Weights of a small GPT-style language model, trained from scratch on English Wikipedia.
Size: 8 layers, width 320, MLP 640 SwiGLU, 18.4M parameters.
Training: a variant of Muon for these matrices, 805M tokens, 12288 steps.
Each number is 500 + 50 x the weight over its row's rms, rounded and kept within 0 to 999. Layers, rows and columns count from 0. Numbers have three digits each. The size before them is the row's rms in percent of the matrix's.

# down: layer 3 MLP down (transposed), 640x320, rms 0.113, rows 249-279, columns 64-127
# gate: layer 3 MLP gate, 640x320, rms 0.101, rows 250-280, columns 64-127
# up: layer 3 MLP up, 640x320, rms 0.107, rows 250-280, columns 64-127
down249 102:491499491518500478535512407475528440542569581478589452569459398488518513498536511407577563478497512441541575539498456517517546437596430516505441514530416556436465459482470444535511494504561522
gate250 101:530531567482553533542551511593424509398532410516457411518470489330533513564483545506508419522540600500486478595436516444465505403454459540461392542489508563465476449431507454405493498513561577
up250 104:448499479534432490562551537436506525443539598521453512550610556515486541494502492471586548418499492492517438548463539551523556527401336590450535477425479576523484505493415527465425556534502447
down250 102:587506496560500419451448519558570448470499469512532532529553487462449526474439424459557511477513463519507565479518498518499500474549468476519379508518471432464505452612522457434508477438475481
gate251 111:511488598482526515478433520530420563497518507502459492431572549484468512534460450499542546501455463494569480495445402445441523604401538427569522420497475498516458540500533659468529544506486561
up251 107:508518530491506530493479456584538527556454568489472472470517516489486445500525447480410426499489583418553514459521501462537505559427499462577543571531483502483464572447520551595503592417523538
down251 096:417445525524459552472579544434489505493541520462546473551448499426552470553439561492490430533459371512474362484488511415423471522477474462502508430550436571498495526547431592537498512635481560
gate252 097:427514439503496518452525576536449529506569373552528466496458486466517481515535500517501516477533551493521497465485447466523508557432467504425501521494442615539545437491540457511419549544610517
up252 097:447558525482454462556441484556472488484502566577502540491484494519429446480385393482586608490518523461467541537591506526460521509490503473449473544450557416515491525574485545519572612425466542
down252 102:572558537493576524510468411524434478490595596474534523489570473480477473541408430400547457525452516531456438434593492493441458417558451488528554573557551467520405557465528565561524508540408503
gate253 106:474506424506462434480500510589516489498431443479555472535511451435483479543492490595567522622557509488522489514584408490488493447539513486413491571467537519534529494515432477537529493539541513
up253 100:497556497510594547550524459550491516475450374471567471559526451429499489517475502519487475508549472536497432474492438477455597438521531494553447534556483617482580573533409557462570562509482489
down253 100:517443530560611482554439449493426515543479516485488509486398495478414470574521600532500516558453427529452514521537515502459506505572470496483523471580564531476557534507553442498563480402553501
gate254 096:433456579513508442542519543484464526524485572496474494504447641501518506410497548531471481515498543456554499544455483594513520505495538444429449526486423449499488437412536459497512549511534588
up254 100:549387565535514476538503482526513540504395479459446511490447506523539527517619509563523457494476580474551504469500483526523431461454457590537562558500480520559557503576452457586490385427517417
down254 095:500496440523472438578539538477429425454462511475488449479502436433496617571465524501458450584509484554501510459518529512434520548565471485486585397539462470494464469559539489484558510568526478
gate255 100:512532501438589478498569564598394477392458501423382443456491527433442524540483471528486466541401532519494513528484469576495462490482435535403552584492514526584463536515465551555548532451481589
up255 096:473548443548430484520598538556443511513472387480529515571472590518496440459513398574528548504456511535554510543649527543517489460541440433470477490568529440542432470574418555534499567443559536
down255 097:364486483519456466557534494478458528480488552439563523529556420503526540522451518538546530477473470554540515398514469450526557509450559502491506482550448541472563469430480515464529569556586480
gate256 090:545507538545481537394429610560478490506524491480526456551548401511536413554520432484581511468542492518479539563467511457442489441485565451583551417430474465513426466518536482486484535483547461
up256 092:553545459530588526463553434575450505553518528582487534510517487585522453500474559492452475478502555571413524398500520444551473517485581492513460481509622500345467564547447546534436576525452475
down256 093:496448553554484452423477429426523496467518452597381504504440561478549493530499548480455554511534524460592487506555507533450550410477386481431509584574515460460455481502522509478524531511572506
gate257 103:491507477523602532519463439551468491443499466558556446495528462515481504514580438491547533513442516422501601468540461491562446526530486544504510473513479463559481496535513472485384461510480550
up257 106:497554480468593437468550540395435447530449545505498538441442518448521550460470515520542536536512531512571472544600414459458598389589495438554522448501558556566477477436492507532450554517441458
down257 106:567509492547447421449518565495500477517601556433476534501511502480393451557503470485567562561482496522442556468460517520485468446579468454540559426540536628444546426515525485524453390446520491
gate258 108:516577589459495534388417466550558445522494452392491565490352464370452582507520504554457473506559563563574573534387430549572564418471509434550583579526440445495513429449431516475523499383484454
up258 099:432544437537419421496410551472431544417505493491504426467530413518552462552414476544437552529417483423407473466652488532506568517534595436472493457530424408496467563489520547552455413512511465
down258 100:476557564466405539517449477423585469456499471517563451464444556585449500539566488524458536438451484576547478535514518534454521530432582404479519461596406540612517529507432549480424460520431484
gate259 091:466550494481394481527423528528435480448473433534471445410492511520552454387463546480524600479488493542560528518427530489443455508544472581538473602477460471491544514447469529628558563502488511
up259 090:512537568521419544601511492471519439452519506486412464547449416515485472437454410408493484450394462437441577490526561507565515409453530484523537551427500433502586396509402475617489441496512464
down259 098:510582551479600461575453446572428636469468574466562534493427488505539513557539494474572554513428484411495541484579480543515510564605473579518535625507527531512416459514483484505431482475490512
gate260 109:542564539536483520525532431515512461596546565469403491450541519491401509574524518521538519473518500448522501508535546522580580484463473554506520616439380549535370482525473526517487453436385540
up260 104:421554455544498583444515559452476548500482464489426447510460415487527506528475524554447557445475489540570416526508497631512473559453568519645600513413460510531519586483451511423458508471491481
down260 105:543543381504464505479507523535514565511546462419475497486457550496548415495459536494575521475536428505493534434532570498545460475530537576440605446474492562435514563537426549579503468433472558
gate261 104:565507526580478514511500590514550587541567580491473499532467520558527448369562486420581541480513517468475552385446506478475523445545464564519474549535393473520539519588446457525426519504481522
up261 107:607449480539512544492474530455518488490489517450489454476452589554480412383456455514464503521557536471469623429529513637458446468569513502555502576501554513476606551609481505561552486511530539
down261 100:481507475472486435516493580422513463541541486447564561512459502457491468432618509501589482544494526500436485466523401575585502460548511456519408504488521582430526489481512454531519480557503545
gate262 142:479484572475390510549563489487494483488465479506436459523507548434536531469507508537503511502534422472482457519563456471492574461531561551462505482496534605493508562462489544387510496440570459
up262 190:568523454446557503467448548462479520547620605436458564514474453553485496552527428540446477476523564520538587472492466434510501540488447453485502402518464441528537485484479474575506474547529528
down262 134:504482557508584488444396541483475488476507508491477523484612476603511503480538483431448494489445494502475437483451532467529521506478455527508488475494521482587531501500510474536505511538479494
gate263 100:477521545451550492491518452604485550561537530515508572538451470403503390471506518478527494495517516534485512537531472466475595492538535507588436459470416569520495554502564523544514569484457459
up263 095:491516472571575436525488594481442489522578456548513589535473478486493570535524556470549437599528429454558520583512446443456572524455516459554562494586458423499437533557507444504396541471536523
down263 094:535483517498538379529564471503440551522508440500513480543541480351613448507527561569514504586549505512495522560562490524432584542473536563520483464574509491517573542506445497537430522399482404
gate264 113:507590437545589535502511456414521466501535490489498527478459534515466561516554456552497521444476480593510455555483564517502512522488487528520510525548423485552552528447497513441500499634472512
up264 115:500421524482518596465503527493430444490411469515575586490540485454534513553466460437501514528516433546548588424480482611558481531538483532497506520487436517581573468512494650517504523471535555
down264 104:469592484485522489476449453476549537525539570480490556495481348538481448444534484495453520496537548482533517448505521693510580521487554513447457591551533575490462540485542474490492446414547536
gate265 099:498505453533369391478517500537498488463523475511464572521530568470468539576575479496488442643530461567552484415445454495535522408476468462536516496544494540460525490503535612492474491530524477
up265 100:437510482545348393454438493558496500517491473536471580522522557530558458511488438472479575517585487491538480466481502452481524487474539375584424531498569504440528515514498557431545473520537492
down265 096:517483462543498489534422478522516523489446527499566459571494487538463543586443555466459552497457414357463470480501421508544466556462525508519536476473550532418457525497529450479505454526558604
gate266 098:534493573505472445543385599545431516582492439517528461420348478502493434497423446509557504532431595486613504457430497492520564486536507608470430486507469593513478544514495456433458498479512467
up266 100:576464500599435470476531419425409466512498516589507485493461469567624455452459604497579546536572559417573497492464510482427495466418512500478447479525463436477522470509431547534498400516547599
down266 092:525585613459488469540491506577523519418547469549453490515485477506489484539395469441592496527396516529476458486503547396554589493464509479463526503455481486545566439473492483576556522475472468
gate267 100:580560518477378508494429520476537519448519492532518489562499524447457614458423434451555440552432497459483578589475550409570554431526484575472471442484446581571433500471485452506496429573438525
up267 101:536513583502580495612447520570471454519512503454467495506555443461482528418405515442439539516562412515498527537464549481428454519540540443554549550500633505525506512568553476486522495506463499
down267 103:591418539533499473508498432459389445523491529511562614554469463495447486567540497532458488424511538448536586483483570501469522616434499465533452577516522416524351504511616486466560645464498527
gate268 099:502509571459522487519534478480542472458571492486467491549527525473440477526460494512544464542542423461561588596426619476550463514445511526443505574429567506446527524636456499556522564446523475
up268 094:525508543438452503446495543546416578525477454561548479424546482570472462562478562507522497503486453530453463501542487511466558548459484448530690453604457379453499460398501512449526392533516465
down268 102:609457530461386491506469540500544514516443492449487536447529563533426532512543436458504516414521524499390414474479371487528539534485457503490517469559533540537458473407473553556489424498510495
gate269 091:517540485389501515540465537521491561481384516535490518435411468451449539530504495519490454546553487520492564571492440577543485533507491572439442503490449529530588474509514610484479450502377489
up269 093:517517519510472490524424542431521491519511442543508450506463636437564421438521498497492546494444435497459428440509587473509595447565502510531422460487527497448503546511464477538492514509600459
down269 098:482473519489514535441463471467654660404510543509459551369487490483486531449571477485445451432448441423390561540457513488476396508520448453377408504482505606554402554334492535455473545535536443
gate270 101:501529466507559489444429478427536558604464539449557455413527500463377451518588475511501550527491517577518542431571497438499472435559468436492452574516493449532462545408442478519546460502496503
up270 098:532510525563532450419503423459503447543553486540533424486468511505516532539665538454491427440512539498489554547563507519513525526527544436590561526560526483455505507458519519548502525358515514
down270 101:482563498490468462474530516592519528490505510534433484401510515537541577446639496495526443439540539462590445400525576504432392501470513467520485517470509413488564486536464509520439381434547548
gate271 094:447481500513442459514468557465483461480518568549556558513478492443366568478475521411526503545432469567496509617485496534528433440465506489481476509504519554475451484432518479441532501510564561
up271 090:416505418423544466483468546505520513542538473487468555496546558458443484520520462444393494496486492425479606618500423503529587483531463560564439439530586563539480515471554486465469431470489526
down271 093:575418465564527479660418488537542513549484523519549427571491508535543576479540488504603579534529468471498496614520536503514458545485509516485579512439527494463516524504534450601476468444574492
gate272 103:498482486501523568453563476447417452514530506536450533506545525491548531492455456425482411534444518501522494511562446524434574484492625476487475476514526552406556615539569481521517452492507498
up272 099:517434506543521497502539536553426449442553445536461547603446509526563436493464492448450435473497465530564528490518496463394539463475526515415502468483543583419538398449539557493512477562423491
down272 097:495449435526575621446500501406413531429495486581471590491546605532484460466524465436413476446546437494453479556466430460447488510440596488470521533548530390364560504497426453598557487536494522
gate273 102:481524524471445473505527505497461422429523496470559570485471540497407524556447473448474501465510515428456507476441555562478451528492543581409513428428495485508637508444557529417464428453459557
up273 099:490528436469486483587479452460497498501476489511525563576462509488401443398520401506428445472495443461379474468540455556549508500524405513490441536498500645630515531476573543429432481415564457
down273 098:546554505513507408482579521513472403513558532520554461511543487451494495467416547473570498570548499466500521472519532443425438515513449404451490441489454443569526615447454465502547462406442470
gate274 099:398529466482485497430404567526500504528537555521486585506467629427470488552537492532480522546457466470496448478517428467522462460550526503496512507488402485547495564501444527537537462494521491
up274 104:421538450521479511529526542528565413526418501463477531560378526493475513487506521485558529526466497440584454523522551527489469385498483513493570431546481397504469495489464466522530547542464480
down274 098:455487453556471391407518584518456406451557546491525569498546445416412506504481452443530459522500500469530516550550512513519455430399570475508450450562518556508553519549408512425601559490573540
gate275 105:445526532490491459541427434534498475498516554451489436463543469489505481540549593442611518465538556518541497509415463403556513580425459454492516516549500559641531553468532524590577420540516536
up275 107:596577426520475532538446549504546426551528405536477526479553507468531525503430468430588559559490447483513509560529460510525512385473551493511509484573502457478535555501579442514479527423592445
down275 105:548510493420529500519584455520553462499560514516532434426582558573482571601439465438477453606492508568473590515490607528459520559470420504507492560503530570501504534499470453475456509466529479
gate276 096:520472545545542537586510461551499495522545493516462460512612525511430558488451530472521481591553573475564505511443353466490586593594467577551524504543559571579552540455578496453489555439496436
up276 099:495463536520434486528570561469523551538541429574522497436449571499521536600582444438574392516461529561562443419462517571415516503470433516496536436522518472558543456548469424595481447411563553
down276 098:542484541457527569516529500457555463490544422498628427513449499533467528562481466482540486468551444439426471503440476453589524523516436510522549433536504506515568524511519544577445557484543495
gate277 113:505489551511540539344562453525555496553460632426533562534540523407428553514508502482512562559408496559509422529533562483437502491646423463494458527507552554518620510481468485525616539471558458
up277 107:455452472541498436596350492507544527463398489505539481485460530593585476511475406503469509559532439398487580440538495508572560477457575549612569513550471585501464489493555492423481455465546547
down277 102:554503545501421453466462549482545564549622502426463474422518533542487477480491484500587503495497489522474575530599437483563476519484483524443546504495473407441402519504511550403616529500438455
gate278 095:545474541558441545492475515442482492471529523460472543556490550512453469474416453512523490515582470490452470533541550510534496514476472425600593453461482512447506507543498536509499583431570523
up278 103:589507493479627456483484526520455552569466508475502447468477503562437572495489557434451483481482470370523581534472437455494497487546499607380351514528441492496546498504552437558529514531494580
down278 104:517463546587452567507547438486527477525442442443474544586415531525465539508451462543490414523565411573452559528550568524497540486469434466642539523578526464446376443438524542505477535466514410
gate279 092:459445588477533484432443454526459497454516483487536527520485493562477466512447398505468522445513455469514494452522479433548494616514409490514420459421528473466418528446541542503575589507566533
up279 094:459529530394570456524455533538500502444431566436428440398539511466492447484467546504512508447427385449532467583489480631422580500532532478509554510451486452566471527527501566479495524586471595
down279 093:558409470552425515483522493467505504492550488548551479533437483542592456485433490548608557465571498516436457490521562514491537502552502486409485466535580541498508602540595483467559515513548366
gate280 105:557439531427485457487493538470588398477503494478487524511444556521479517478648586491461408479445535512452513507547491459569485509437425581409516542456579684526507504479463532439525557491581539
up280 104:446618456478557564539464487487487562491458529572559534479410599440441485471460579513376541486453489399523475538518462481526497496517409654547442466486502418475561490452466496551510510551547431